Weights of a small transformer language model.
Size: vocabulary 512, 12.5M parameters.
Each number is 128 + 32 x the weight over its row's rms, rounded and kept within 0 to 255. Layers, rows and columns count from 0. Numbers have three digits each. The size before them is the row's rms in percent of the matrix's.

# layer 10 MLP down (transposed), 896x224, rms 0.0965, rows 606-668, columns 112-223
100:114101111109107167095150117130133141127132131113113131137104113147135064068184138145194165160132131114124110154184099215122150125162143157130108105159147145130159137147124128111156124102117145140096180078105165150144133164149134030072134121135171135032150147076118174140119084080140071144122116118096121166047131167081148084110117136150
090:156162156120087138096109123093161144141139168085123097098135144054140117157117050101149148161132106202135129092132137117113079100128169169168117174174117129132167106138118106144141136137178109160195092192078121135122136102167175112093146077130156150121121088101133128134165163112166161140144128159093044183095179131133119179100065118045
100:184182082115117126101116105180157138109134076124118139161164091150105108104104135056169182103118117139141093136049175145096167140125109155122107114064109078143111143121183123165095141119152127112132136157090143097124118175157088101151093127133123155167153124112134168139116162149106078167097152128163121114093145138144138065150192088135
104:102101107100142132209095141156154172122112111121095148116115154142128194111136105126118100133156099076141153087136104166094165082158121103115133116124096114210113145112175097091185115085088152140102113115090082143073146212121184225143122128169110109120106166140169118106112172171186161171181142153173150089162096146124106167136119120171
105:142076086181123105154149154190137071129141103125138137118085108111073148164103159099128148157131121122172115115126135073128139089197149130128114100158106123133161149167139126091149109104149099126108096189076158108154090150114150048161180142165125176060143126134148155145111152136132125103117161147134106138116149167144088096162079128158
095:138118133160100189124114119111139124134183145061094130105127119133156119162123040138155137118122196113136120233135134115074132127097099164153151152090130101150122111124162148093183093183130067110144153144125152194087196164165140114125203099079128127106126119172129120229104098161184113161129099125148167157176113144088155121059064123101
102:168144083147126122125069089098134139193139127107087123107125106133147156144102072141176116119163169204120137171159104178112136146179152178178148154149076133130110109137190140110110099142112078064148161086130142163112155111111173096102093146154137121145110102248150130255140162095121097138140085184124082136116080128152113150186133170141
099:137125146118132085161128134116113172139140094170104152140085109083143139121183166134160123125147151134133154155101191162117111165193123131131204106116150108104173106107104158107169168150111126136121052181096135169089134141104080115157144166092164139113139125115147179219126138131202065151113129147125118140119152145136136113166129073098
103:087137054125122101136095069039117114148050136124126155155096117112089084125128097166120132107085114141094131109113093132119149097087123212074159119148117146125124088128104099144086105145132084164091126137194155125150096074170125147153131129196096110175118115080118168070092142133115171114124137146142109081159125130126098130102091134135
086:121176070102118113096195099130210166118118190137164169156186127150118072143100157086126098126108123112097062176130126141146158101103151075140126104132178085161124097152156094073118154185160094108081073143180095108153150155144105093120093111050106131123157083131097138148124054116135157140172141127103154118139060108087107139121117113115
099:143095161090080121156047171052107177139168114126128104126045143138183108047156136176095150143150112156081156124087172138075122129149124157135180150118130095163161114090069082146144139111157080098141080137099158128130135093132121095151147133074140137130120175123069103142124104146160109116107108137107146079144144177137151136151124096125
099:144195155114112163059150081105144116132173110126187141147090152123139114151091160129101133116070203161151134136101099160110112159172151159102124108098141134160131129050125121030108203061154163088061113127162136120105167118102116110108106111171067133153099103152168118122137114110183118147149088109108107210115093135082144099175147058137
091:117121122029155177118150136127193175189081098102115126113130146115103171085138083119129146138127182167195142116151134128110151167187137114137120141135135126165136150156137117094111141161086110077122132153062076134108077123175145174169162150107127150134135061186121116113155132106154192153147138093100159129139088128144157081170106143152
106:129187128130103077147081118077124148131114118175073197134140095150052188162099131150117109172126141108130159104137140189109129138054118094086178176154172129130119121253106152132091144111144106118183144140175115079103103148120153116101142156144073146111144135189133165112142104125124145109136075125134120065127131081170074111157118129164
106:118118105098093152126207118121121147084144134091189128135127121161117137153118187142164109050137153199128080147133132141197088128171135150110152163099139181163140047178160128136126144128079154140187075080123152132141116137118125072198112142108104126138074128141146128175096100175113118127130179132170146083158120137136142184129075111120
098:180146154133076118099103113172139139085166118160156125129118113083131130151164170075130149184177162109176193135103169140104107108147210120107106159102168203165090119152168092113134096106125123081126108140128132134135109097123075100130110136134096202127137183118134163167144153114159111133129142178137104150132102120107097137129148116107
092:135095101072109133146165137108151105114149179176100113100067107133117132115102159182111156199166152132101062153124093152106096177145127132165090124171176141163163125096053078129180138058134089095207120123141176135088134098083140147088123143033143126080126094113156098150143156160115102121097117138157102142130163124109140136088140091101
115:095100159169048141142120090120156129111165141154143143111184187137165111145131114134111083144067209134078143069138173203108059124127092139138147153152153089170172151146093127121099166133157095070117170150144191139092122121126127112110142166138138150140128146170081115136164137120095150117099106055116155073131077158114144169092177107168
099:113106127112100194119102158088147167051116101142167171170138126136115154136103108165147138094151135071072133195128099109105123149130121110181134171057144166149138149074174119144150144120107099163105158116138115109120143095131193155131142121156153143095162151124119162143152143178082119185102148149063092120113142119155041169110139140134
103:122103111128163138209120105127163124107104119139105111142182119147126122153116139165117122077151166095130187126126077141121137113142166126156142158126110155142111137200102120136137196123146111111088113176120135112129083099136125099078156122171079127060111133122094130238090088141088130121112164168155124123149102139137156094179089106138
105:180119131158150169143168158148080190177093174106094118143143201164161115098062129163124100156190151128098203097145142101097130130086179107119068065096115110141138152160141140128133141118170128123133174111145165148147138110133147132163177111125145212115064178067172144133071100139148125129108102149114135102099157127112096080128060142139
104:074106101176106128135148136102077083092116163148151191174089152116119154205160103159144141101103154094144152135192139059182154139135097029127189127117132141117148147122120070156129124102168117170171093136191165106103118154141139099128162079080148159173090117127151138079150139138129087116111169129135122182145214159077129130160150176175
099:162093103100138130088126105125112119113087122094079140185155091128103081112173119118148107130118065112087168139097104133119124068105155096177117106157126199139102109114093114110158157118110129181109175126119179156132151154127164139121070133210140135114160188173174088206100070137170187118175159126143112147138125087122111161168119130191
100:108133137110078166167137088096178100152144116135129097103108068112121118147091124129091131112150126094214104106184073124173120111071133103165099116111165107160139116085174180145127118164114141161167146071141173138104127078112124091111093134113109160153102204183128178124127093133093103123160101145112107107119156154091134107051126116152
102:114170157102121123092153139137130109196168057115155183146143143130128150098087073160150081116141100153104122111078113122162111170168202114112134166105092139102153132163130130181106115081053163153133113148125141143124040166154138125134155091194132071107172138216115124116093156075138086126140154139116153119156150121142126169128180100174
104:089126083125091122114141153126094140075193167117093123068142134154186072121191107152115171113134147150126146119050095170139130168183229110120102100124147134130107153116055136140156086172165151102168107124166131156131174105140164118093155112100179182157091171089136102155151132156196050171102114107104146156106067099161105118124095103175
095:170108108124175171177128160114145099106130116123111111182086150100144110086186082082130083170130130161111142104115158168100153117120119169118150097122138126087069094113169116134087146103118112110162097094110163181102096087111127143149144159140118079089088100169071088255133145085114064127088138074091087116133128158100094106137108137179
098:117081132143157124118113157168156144185077184154090092143163159185154064135117149124125128166036132149116113133183137099164137166139092135114118107115135158108113138099138121107098153106188152091116143162156080148100087185103136151165080136122212164127097145188105160167103097098154151182102148117119109119106134159141134128089106141124
106:155093104161193133184088103122146124103075097118137105119087092067101108078099140155111109112125077128117133164139126132107070186127138195079130115098098134120101127063122098157126152120171202180159191148118119140135069141139117127133074142098094146136189092125070139182150055156186144137111152138114171193164123148129186132132089099049
097:168139106150170163110113143074113106128150171103161136161141106087094151151102097179122163094094185163163130073106162159138125108165127130169131065164111133154140140162162109112161194107171121109131181163140103132159118103142089079152114138171142195103117120153170139070121064202151183143151122076101098176121072083130165098140171171142
098:126128124088195158100121101153121167104107144140168148160137088169120125091086114151075056085163163112146146130145119145164127123181108088179129162117141120060113083151144096167087125163124106129148128107175161163089134187109149141189107101103093163127168060150163080190173147138199121137168130123098081116160175155135179101095139105107
097:198120150137197108163218120123085090101128138157097150127168165109141151205155115124117137108145105141138149081068148126131097101083093168154158100123181158146075151096155193105134120150093132071119140122144117113136104095135152142107110127140147155153165143093109088128128064163141193200093097134141196197105098086163106157108110099131
105:186149164159123191102158087138158147143121140161087122110149138199108156082158101109176123128145071079131154120147125105148101150078112156125184085104067106157207135120134104063077099121108131143123137134055112113087087091106099157155114137123129148125179160155086130202149115125146142113124137113108127095184156118126118130120081101102
098:118136118248189148123185140079116106152140166174103103100096160094133100118127191144121154133162143150171121134093154112151140166056171109100125179130074121121142085084125163071170166068181089135139146074182150133154166135158094154169110137128167076165134149164085150193161122090186141096125125144141128103117148149132125107080146174187
104:108050170060181134129135150164148173141145143105087071129052107130146164143119111162124121096169123138071133165149128140161149117168134113149075101149099094110133109112177092120145175106150133110114085123117116162177142155137149081104165117116107153159111076127074095118110105135126066166108166152139100130137160211114171147155115106165
086:143104120093122186126154153185144113103197098111115161217140142087115170129079137132123102082113094158122083108179140138155131109114096016097182095091171133130144158146140132119082111204119138099111172123107157151165120177133141131161135130160114180136048144163114108186085126139090186141146125134068118096125126149116114150093146113143
109:081112120072113134164091150074118118095114130100129075127182104069103117159143191207158088066150116102089173122149124104091093106144122147102161137104089156128132230103099101144163095117121180070155109085107148076166108125162116146105124164100136109152132126113088125158119181148142093132094111152145149139106127096129145100091076163084
097:164178145126195111067137099128131178167109175110083110091114121118153143120130090085139170095112093120115121099166111144126081099089193109146133091121132130098139152095146165122170105089111176095058135107144132090097188118154125120150202136151176129193085151142142169150118138116150096143119171131124159098136118143103162192169141155148
107:139125147115094116116068112110204210164120109120193174095134115152116130058165170102171129163125159155113133115134151107155130139122106059177109101169133081168112136137066182143122161098168102170145065162135129152113156135133123141148178171121104132121127169082181127143178133156141144226076097122163126147143114096108106155153121150152
110:067150126151151108141189140126104141138232123166094155086097098093151099184099131096128133159100140105134086147155136177115165188163124160093078122142122133101094118091127108108164138083155195139131074122102098188063169100133142127140155166125112085099064080116067088149101193091139166109080124083170124130134120140100212138120067167142
104:162113172129155091120091158118125152187144068156133120135210108061182197098103125096086105124155126135128190100129150090171101177151135131124110163169135143115100058171098138162191152087065085123146146125169144142096100075107107160113149093066155203102118094164130117151110174092143124168165133175086109103184118134075090170171098095155
094:128119189157127107153117071138148116134109079151075092144137045178106146138098130111143070075134070104183092132155135115133063174092124146135168132094139130164147081159127134149143171075130101119111171089177181158108181110155131104155084132123114105150112165117139084165157170140065136189117188133175176137172108074118209124147169138128
102:139133106166069094105099115177130134125108166140126129177117130156059170106157116187147119082216149157113101090151103130120137126200121039174201100121097129137143104108134126150134130147090162131139083105161145066071075097131097093104119103186136136079166153198106147178164135113130090161122142166081088105162142130142149148111127137098
093:159082172156146147131102157134115153101097122141106178101101102194084142155150123155115126168135145179099063144194203159169105167123136121132124121154124138122148143171188122159128124095088145163095132158074133143192121128157112111106123194102083150115085113115083158110142202148124112088144124099138119133206091121077092171081099120134
101:103108118146173042185120114156092130088150159117165138155097135102114109133118069148124105185084144143146143142121146101135096161107038143123045143143157103147144115136101120139146056152154127112101111141169121118150124166090105115131124135191126143078070075072124151125185159138065091086108116106134099095101117126112082114057101104100
102:124140118098087159142112167172104130173185118120126138118147154138114129120155100151147116125063100155147155157112114111078121147124089198133159095132151103159094097166101228139204114137104150134132094116132140133068053113113161087143094152144138139154124151173163112164107084194129054132111088169151122160156105150073138163102115151146
086:077114151128103104111065074155109209139101089106110108110095103162134123080170128107117130104097162154151170146158118110151135181092095074141170120190044100074139112091144151140089136114147135108114102137136117108107065181129118150094128152137164048102113105096116148227127111159148139169171100090168146163135097140146132136159169149185
099:090135150099160140120178120088121133138167146152151095110095107100174138110104129111097132120080106080101099137090070106114120155142103128134081118132120108134095138127116104146173085195175152097142213147104177113159094119173092122127100095162119149102134053109121121147114142134108117201166105137157130119082176139170093150136137089106
103:079151101143148145080183151149110120119071143126097092170170149136149131082108159139129104081128142088100121091153098168151139136134175121116119138105089069140207126156094129072151150114107121058162155098118094139111144104065057170105138104079132104163094170113059159237141118119115118109127166157123073104119140108174154167086168072106
101:111165084131085129121087127153112131121186123073102144145091113129137174123149088033089116099145102130135145081150154084134145123174099079095090116080077139084135104120144066152136096155125154149188130147140110090091115179134118128086116104081138101121128084099136146145117162090068175085113124169099090086123118123084095111196071176127
098:160108177105146142139129166098134150088159114160131093058139148087147073101134140126136130147135085159087112093144067149089166156060109114188161184128172141153168144153191113139140186095118122144126133139111125127115102095142127154089167099122144139105174108129123097198131117068057086122086092177097099124090080158111124190098139163100
102:127123135143123111123166185138143129176159104131108106148138143108181123139067080116105096096145098096109092133205143104128144120151080189164161104128099116162137149162114204167149147102131196122142103129160159087155142187166187108107132090160160070143112118098088106070150103093194151141112100140159152078157143130133129112115143092153
092:167137088138112099193054154138161136079131124134146165092128163122094143141178176137151151155156126126159102111130186124083166087195188061184134090175096094127171100115131154100100115119093187093145163132150059112094141101088167108184129130165129099115130064149117141236086157157160114117171175205114155123172191122077060077079099100119
102:073124156135174153137136128143125120129094127197124123113176118130138173118107131127177079163150122116118103243122197135140165167092137112141059059149127162148094151132107165164075171100178124127166109124120122150120118193144197169124177103099126131132129094104148071132102152076127123152125116143123155127156091081121154123112148095085
092:146108181156115149131142128157124078148169172140177157119141143071147106087143188088179109125114102142116120101063173174159159098104111133141139116125110171092157105146179129145140141114094173116143120167082094126176157124156131081144144085102167114174119117129123093103115125087204053154142104134093117070101146092150180135109141143128
100:151165107170175149137109065169179095169153148132151103081093082139182078151133116105112136100132118101015156145120134116201106143157090182206113185101092105130145110074081175114128080134147167108154129221142135187119167083168124118138111115085145130128085174117101151173112138153125106077066136065106132121152137147074109176110176156062
094:121094219146113126151130108130072170125129155145169128115129134196067152133199102115120116114111175128116148138119108131143105109147109120131114113202095082155174104085109168106149098170120149163112109071150066180110152183118050155150146094075072110144136112123202142179161109097149134138118131152170141173111097098147134103155098116173
109:114176068157155152167126046122143099161123149136105159138157110167137109145171160141176101069113170170134141130137156115121188087110113132123091142146169095073066100099109099157103126072153130125139189122163129145159179110125144169192186097105131118143091138173164069102115135092133182135184145069184138160145145066049116142130080095129
095:120071149122142188179080126153096145098096121094105135146149136135122100117087115167074166132121184112138143171161152121181169218152054150160119162132096140155122131121115084122091170119184194138060137126150172138091157077162149094124155101163153105112099118162082097168156100122152106145083151118130112150125150119175117104142139133140
104:119100141105129114140193123101102162049117170100116084129169142144162114096118148137069124194181113118096118104146178086144146162086119139109122152115066133115067147090105098119103142135114070114154104108158164129108125084139095131134160097055172111166132098130088080153132099160151139147128155062117132097137170104123071158132115102127
091:115141066160163193099086149117151176130074127126141146175156093161080095120111129148111112159168129109094086145116118145064122188160151147165116181171129136127162118073154105141135108085186099094155150094111152125118122140136101156186133099143149131122164068065141102219067107148079096078114162122159053074101105132118141091106101127146
100:071109152094127097174130137102117086110079150132118129140086119127151163145119183172169116150178091131148091164146145145129051113106119150127129137144171140140185145143213142187102145081067124171125173143156169149074162107115126139105141173083112141161131087069083131140108209106071131078071132112089111145132121118149135125077168144133
104:156170075134161115118158127147078105093134167107089125077111157145162072127096117120067063110205128147116165161093121093104049142163120149149125163123149138124098070120121163090113098148081122110138108168066084115124137092092135120123111134146112134149110194071034142137125134100113102169140117127156057170149121175187066102118091105123
# layer 10 MLP up, 896x224, rms 0.195, rows 607-668, columns 112-223
097:162142151121126154129146142167175137127105134130129098086095173129131085118102110170193131061095101080087156132145135104138128151159123153149140130095079125182070193124151118106152183186203137079188128135109156175083134099145109135118130065088139126096119127112112145102155120145099172096126161105148106176150125182173166161099092082118
099:096118066160107053140143171124103154148127093163144208128138135152096079169099104146125144120138170161145141065113154155091186118095132114170092045127145126129083099143123154083122181150161164159125099100124137092140128104154120124156115098107163092118139181139139088114073107135130145079137099116105188130104165138111074183073112074113
102:186195126134092172145110109143172055129171176167110191117164130163132155164128161147147123088137120108158128110170164155128142117198141149101134136099158112159134104163138160125146127129122144184095142117194144094167087175093078143071091151103101117092138141076148115174109133149102143144185157148162151119043104134147173127128156108206
105:090118089111154116111120068129115067133128106188162067128167208139092127112150170137108084101130157120110090147150148072164068158034135106100164142133099163080110107177082148092090149120106145116142109178113114144120136176124114055134157124104128095173116155154156130112067146086110125131181126162148121193100145164121151135094135090142
089:137132116147167131153140121160121114156202089142087106093156136091149079141174153175106091042131134116139130061171137090102096133200100144181110114111190193122172119201118159142102113164126095186121127072088101109183086144111172112122137089184193145155168117085144147097125070102139180106158154114146159146135097150066143104048116146119
096:129125049113121134094084174162078129122095148109136162111110119102149105156119169063081109066127168113050173145111151128147134115060162200112134073120122130146164116189156060154133192112107189153122174144102128137103130165145146100114116149098131108138141166133173146200094128162194155064111159126125132042105121135172063104126178147116
101:117114108144078094131141134145128128116170078071126172125155120148157126106139141072145111187148165068119145113146156134126148182096135163136119094181188157126130105087098172068149114071157150169132171167132146138147134110050131143186086137141098156143121164097128113099134192160104178149103137189122126120165133131095147132158101130122
109:139150100156157080061139056161104096134117124108143115165130164076164131094184131134162179142084199093160144114080097130150154130139112131099087119143166181155084140054181097141105124136119121138052166167129193116091170152133132151117095115078118056163075093151079138101133104068173145142111067131158167112112204163068137118130159116104
093:129144134146116121110132110153072085104074070103085210114126118127158121049099173160116123140142159150084208130124091052126156158119178092110163110126144135127116150094119146101146133147137159157100139117170122090132139145139208136158053109192106149195116121121150067135129171114178134152161146121185161089078111154139145096087094133140
102:165097168127086098091094190165102150127160040110131095127185123088231098109088143113090110146191172110092136125100164144162077169176060129115142078107154122135155102156135092159116175110084082083121123158129150192163107102111074132135121173141130145120141109102119097101145111164118158128107118141067048117159133126061106090162178095131
096:136118143175116097160100132175076162100107144217136131135117117129139149106147162144165129142112188096138184130100080124166132085108115100145094083153152140048124195095101154167140146115118160133144114118055087087178091171129155093129096139188133111153131077120124063168124161123146148135158144097118113113096145135127124099132112069152
095:152142146063172148106131140095101138138145147154166108090084121118118140162084206147115113127128134099195153129113139079168117096117146109104160080061135104108186112103140124093140171138112181117067059145113122104174172084145148214129111138091125148123065160149159071143159082111089098196119158135127038094145088088159124153138107098108
102:197090179131196133118175062120141154155154143124093146130140153131107108083173136160088144091103118115124123155159122152107172173097123084157139114152096123137121144090121191073099132157107153112204145114141144138139172106166163150101169107126149082110094163192171144096161167106139131085066138115104097137133099148137144145141162071138
113:148137137128170131152101150093031092117112103108120081112128149133109129098016163136093117126134112085097095126112135116087171158166148132165086117117131119173127156100152111128119141139107226098147123110046057087089120112109129150069115133084164139063122105089083112118157107113164148184088112123114100162157140108146125112179154078091
097:121131087092105136121150084122148145113103122128044060108105126125133073156118101158099107112131084183148079083119131225157120156124133164116108114191129123185144160147125121111106172155126099163131137161149158072135185121126104200147154123146175100054173157043145122164088089141130132163122078099131119104159121126084167117137136133142
099:070150165165106135145130118093075066107164198110104147155040103168139107113093127099122066140116091132132140109123138174199127155146169114049146124096141112144131127078171157180139112152111168096083143134184154191114100100101082185072151138134093075131134135116171175145170173097135146096051160125147136133149104156130175074096140083095
112:122112127094126156055164102141092094119105113083098095154155169115184105168111110100194210130133174100071122121096138152110152156103188128125133097092174139104138177119142127122086091132079179129092127118120099134128158125146145172142156136112134119104127091116014064158118122184066099098155125099091107071105105091130140086095113078117
099:103103141062167156165147093128084117100139100055079100098145133051152149116092209111155090134088084107129140104133077096130116120154205134171155146127136113057167160125161141139095102105160128125099181120104108108114096151124114144109137143150143156152112084061167111114108124149107167171140091134099130094092133167168181121137172076133
101:153215088119080120108191147188156150109084132164166080181137094180152136116079116078098150207107102079103134156150165105142143105110170152086107082135107128067108063174148095118089172136152116148097127053134112151150102149103161115087088114185172126110129093121138168091125130114118159102054100140162092092094103137174107163107169113083
103:118128173127136136168147145119132154101144128114108191168139134107110172104196158140169142136199123099134093160087167222166115159124133176115090185119090110116129187114148120189127124194106163137140106104146089189074158132137134084128152160115060152132160114155106148180150095084194132089157155130168163181127104115151093114129119163075
107:132159212148096115101131127073160095115148068157097143116050137182100077110096134110071140105101144104213140122166092091149107156144144168121099146073110118126143151140124160120086104140095106101102147136182091089105089123157082131144145127105068188161110107094113031108100141092112081182223135118122119057091074080184116106070171103094
101:159115144087178138117133143140114165170097157177157148101091149151110132199107138100140084124154108167077102091109178112180043168084129116153163180131131120107136126132092155150170171126074152132132137110128099134118076089186129199142130065100113107158124140123114101165104119060107136067140086165158165060104085122080157096086127151158
094:124157123105156068120112142157099105122154115151142131115123129148145125139111177070126112107117096134155078193191116110137141088164173116065122152137136097120137081167178111128169134118114134089109080158105142087146141129153117188159154129100147140171099170118202116142186155158106115104126112161108107180140153099146167158145187116136
098:136129111116127164095148171092149120141179116061150109105120140152084155090134115175120114127097097094140087101133090070184107133146145126129116145121103130127042131079149078124106151169109055159113091127151136094101117143113173140137158154131135187165099150073118114083083143151098149115108103099114132109091196155077136090183062111088
105:123119144133138110148163093101122161112131106083151167091171119142133146099132128091150075112151111092098140195140126119161179120116101167148080116136095142136172130081148104119139201063123169164089134179173215153113172055123143104138123142086156115134178132050097101079083136175071090130078123231104111183082124195088119121101116073155
094:152152106097049126144140133154061188125106164141097093165078120062136148116110122107079128173129118122117111154156091111054164138069160138124136073179069100111117106140117110110133145153074129096156109102140097129082129131126099114151133123122075144140124115092102100117117086181121145094184105140125113138107130093061117133131117164118
105:178098125169065108138161149100124100047125121094128089145141138126090199086023118100113187160124129113155126138125104116150111077120139139121118168101194093123109151133131104086126129103142192135117091155102169141187123159174153136102123129177127164150139153120132119119163068159104184115134126105165118117158208161119186155110140109038
102:152136097127246138152160101143156093133141098205121141123119153122047099180117116127167126156113173168117100131118083090107122112102097091170142144126150184138179193092145175190161113175129168147123120097160119093166170130135155123080148169151180096131164148082078151077111136115107159160148127139116108090113102113167143120120140143123
097:122181177138135159132173106135125131223125068124119168141056159121159149089094157153158130168145218149176163096113114145112125133162113135131125139128081161059143153142174111124096144129105115126157082141120117120105161126119101100148064156127097168121101160145182151124144115072166148076087126059117082126137104093101107142119108131159
097:196076123121108082167097123108056102168115148109103101043088150103091134091130118108109172122169191081112149091176113184140160084115159099146122097132105059148055187137113101132103108101107126184148162143181071110146114115144083115106131100127131163111121115135101088166124111103161146139124137108126158137095147108122020140098099114125
101:126088148128130134150160158149148147207195145204112083134157064134070142109153143139119069153136132126085044180168193153153125144154109103071110113109101090165069122124122171105149148133171087134193138127150141134160132141148161117124070122149086133050157123105150090120154193163101110108142104126167151114144152053132091087138075151174
104:160158091155169123079121137188074145151118112140150159118108147089168113116116174076136053148150181141117174135090187134141169138045135130139162124110103113097168118184154077129096183124125124177137119127121110094086103156124125193140134151118134117087089118102087112183083142166124186157088101171103136134141150100120083202101146188092
095:119186146150159135172178126158140143200168107108195152103088167083118113116127080119103141090124158084153140095170161147118154075203128113128114172136134115120079085117092160112204151149124096109143113153096133055147120104083119195097113103104083150145091147121104100144149179169098139069113157091074143151132089075095104162113096142117
099:151138140117066109105106185149158128162159162110113123078140139105086134127094115137103165142160168105152063087152163201171195130133117179135114090084065151148138109095091114118134083183084087178110080133241083121137084141156138158119134131096128125125146111132189133148190145093127113120169150143112093073179106074107156147087089113152
092:113149178146128125144092150075141162065160072123144120138115140031110138123137158121067161134086132103134195131155162113122137137137103126117112133106104177136157105164148149114170063122119131131080134127097130136084178128091100185133112139174153110137140133124119151133139130047126106126164114095198140097140164163141093122130149123089
110:119112136158120162179143163056144130112170118090111155125123110119135136098132156131133152115115137059124150150232121140076236157119157147146084138139054076153103159078134143184192136164119138119088137163133147133150136141097118189092137104109141122159092104100115117134129156113160144127109138111132159129157097072117155154134169123129
099:077147112177141121114108125118100109121100151116139075110118133101096138099103128156132105158109171109131099090149087145174139105139194044123170101121138129111121156122122163138128106082151136168145180079148089203156109049111168111037118117125106088150127078125163118168167172161115123163071147086153126139189088172152111113124125082135
109:143144156118080121157159095108163099066185159110119150153154125141143072064150183132081095140144121091129137088072097118136106151060102107164135148191134172158139133105103173090090138094168160105108131154133149077112136105096103172158109082110089197149145147104099124083151125178093120140103091193068131131156134129095149152151160109123
104:053113084158116167158102115076126127105124081121116124152121204075146124074080120115164136163099152163111122188178156127076130109107134130129124091174150148179166101105150171126102082131188119167092160125128095130106160150082092172131124145118162146136150101104112081154102101150131185140107137156130128104149092153136186119159099123100
104:198120105173157176101108177173131123124135120153136144147160180154110135101183149182128078101134106135124101128141128122100134185147120141132128106128067119113126137176143117105111139078151129070180097082201169095128071164134082109183146148121119184110094160102051113106135112134093088141148149141145129129116164151165068123140131071119
098:185184151109119188095136102153156172092158146125103154107080139142112086147163128135194140149108121123141171135114177147154149084129117141087173121134145183121121110148133123105089183150150199142094173088161159063173164140137129172131111159157055122135108128112179111065116119146144096150090125113139116093107069179109102168101108071128
095:079142128143173108108151139124159177089099119165151092136124141113127065147134104206146111142085170110069164128054151100168152122166090127121112167158177170144175131126098116125145131144162156162158136140097125122127199122116112119125113105126148120109101122051106115157096088194169080121123137151180105132119118130120091159103143132167
094:141138127154078135161173151127073104150126149152156157186142122105124169094097205075197131085139109145115143060159127153122171180127074094156109134125117200154138079106182162155131096081102151180094137171184141096101175153108145116149106203094119113076169161190113156076095142110115166163159094158150157090149114084125094104099123140107
101:059109141102137131112060097115133066134168111171117178127170149093171129106147118118160166130136141135158137149083169116128132139047193093123122158061084179151110183145130180117145149132108140089160172093096175079143063102077142146129128106115170087108142118089160175033149133129094153159145166178167164114125197124144154171118129089159
099:151133085139122076118121161100109154153138178144081157103103113112182159155212125163135090185110111134099093115139106068146189176074130178095128115098146157128093090152139099067146207116131160163161094093083057085110180152067162102118107110132095087124097144152174118108121087149142108121158095102090117160115173102125051103076143067126
093:120119115091120081175111171093136123084113131140092149091221116122125138075143133171175123163120109106148068143119164162195131209108123163134167129120124121130137080111124103168057105122132129125105133112166121107141144140074171087078140116144090163081184137145060076110146145099133128182136170155124121088099154144169096086095148090186
102:130066156138127132108186123165075143079122119118109108090139100182177190133096128143148167143105142075089185179086154155122155105080110113115108108126125138135143071127111150148132188139127128147113137067137105144082156130085132089178113144112163122129134129098130100071116154082045094123165096139087135126063106144163144152122104133110
108:101103067112060173134111087166150065159158131161074125218097182129143163097138085137118138137120123096119122198118158178101154134120095093098074137113137131153149102198125130162091170122122095166138154124111136138153080096102168108158124116161132131107083143110161147141111096077089170106169121103175117122147142118156133123167159178119
098:110004165159155158130101146120152080138120109119126125135174140156105108089151062164184143155130066130143149145160190133168131127086115175164120122146150070117125150127127137147112129146172183090175153097108133140123103167177106109151102159136118131179126082181160070091174104083133154099162153133131139144077115176128173190128112123137
098:104178068154106111169198186145114157159193206150113073148093171152139159141088163116135088124141095083101157081131174100116154181137171129116155097092116131166118127113100138114157177125085163140124082139149125162148078072070131151142116139146088103093147089140099108119054134120107091171149132057114070132115091109099161097141111157162
102:083098129164119151139123133112082179145158094123117106144151096093138164145114148151103099145098146109133109164121119176178133174076102167096118164136120150146123125110065121171136134059108121166095120131154084146102094180168163188107171091112089069159111119092108084111109136086099209151168076117176149112115144154142125063145115073143
092:093127143119110159111170117107135173141184091159193094098095183134094128159130177181137127149162065126144163104070122078097146105108150084140120140156181172178148106097103118141164118155179133082118094082108138143149091187129158156161176107108205093117104111176158078054169133069098122130127141116131091167105119133115173098110138141146
101:114167087124147180141087091110142111116185144100138105166118125101094103108155163164171151176103118124108127199120113087125092120104140141142152147111192074161142093060106107108088152098167091155123126095138072151077155119089147178168090094117171153148135150121091107159162106071163144135117125123091186166117158059116149104169169118149
090:129107089171123118173095144132093147120128132153103053130110133092099077102125174070120123163105131154143190127118174130115117147129097134045149128132109128141162147110147113127152105105181124080172119064103083126132125085139076085095175101111102125104133158159173163123110100181125091084170116101119105064080066156175201156190138119141
103:182153116077127112134155152154117182056055199075195113089125121143086098124099103150105135121071148127149117077158095085126172091151165133096125096118103139183110109094137110157060154099132103191123078098149136169105111052107108126218121123137165152136159177093092129080146121142116112082092041138185144172103097095113134107123134076087
098:078130123176103129108124083082175105173097112077133134120148116142126097095175178132125128115102146070100140156099152175092140118094091100186102104164123107102101110070149166120115162063110159142138116172165114083118120138086124196139063193132144129142121155099091147151128144201131138071053148098127103107157097120152147129143143163083
103:164138117095115135127077115146075108117117164165142086188179136168069134056085134121137053180087132168127074121103106126099145131124160135152120106110115084121145171146098185135132032137138150134164105119097091095196132153158123109098123137075135099137109131158181187061118037124113179098129068089168141109096118149162127108080111084082
096:108138107157103191134108158120135170115140172128164179140095088149154122088122142174124115114147075090158157137059144123155146107111085125131122160115151125120162156069110109087144075087086126103104146142117152176091160081115180128163127120099149048114112135167135136123128111186086110157127155059172117103130139148139174116095167171149
105:146086083113160065134146107105071136138125050157107161128111109088172098092093167166144104092156148109082095065134152107122170141087128126204126147169148155127105158144126138115127081139074120112199164078137169063101101089093146115101092142154195088121089120132186145136129067101112203169125167118096123101201129136159156162124130152162
094:101142111096115132156112145147037128106145159106140121114171152093112119153116097089155108142116121115141103119177115092145114119183203147118134118171150064119159140069152149080176122138113139188164181127080096153075187147139151157160065113176134110111096199133158087173195104088104151060157106117144097070100149118100063187094109125141
107:127118093101100147137177139134108144145126126104101087182122121109144141149107135126124080128150095099097140143143170166054108134094143088117086118130157102121111162070249185165095100133112162128166088171150146091168143154048105123112147137162155116141043143118120108069142140161145105152102134159148101151079149150142132093070137118112
101:089163132080092136108158151141083095147172105092196118140152096160144084092119096126167095144128145108150120149138118144161144151118175122108092119145089156112145185126047185113086100168147136171116113114183207144130145089131151119183121106091135093163114134193185100101191108157131145155137146134109090047156147127082164124176149084172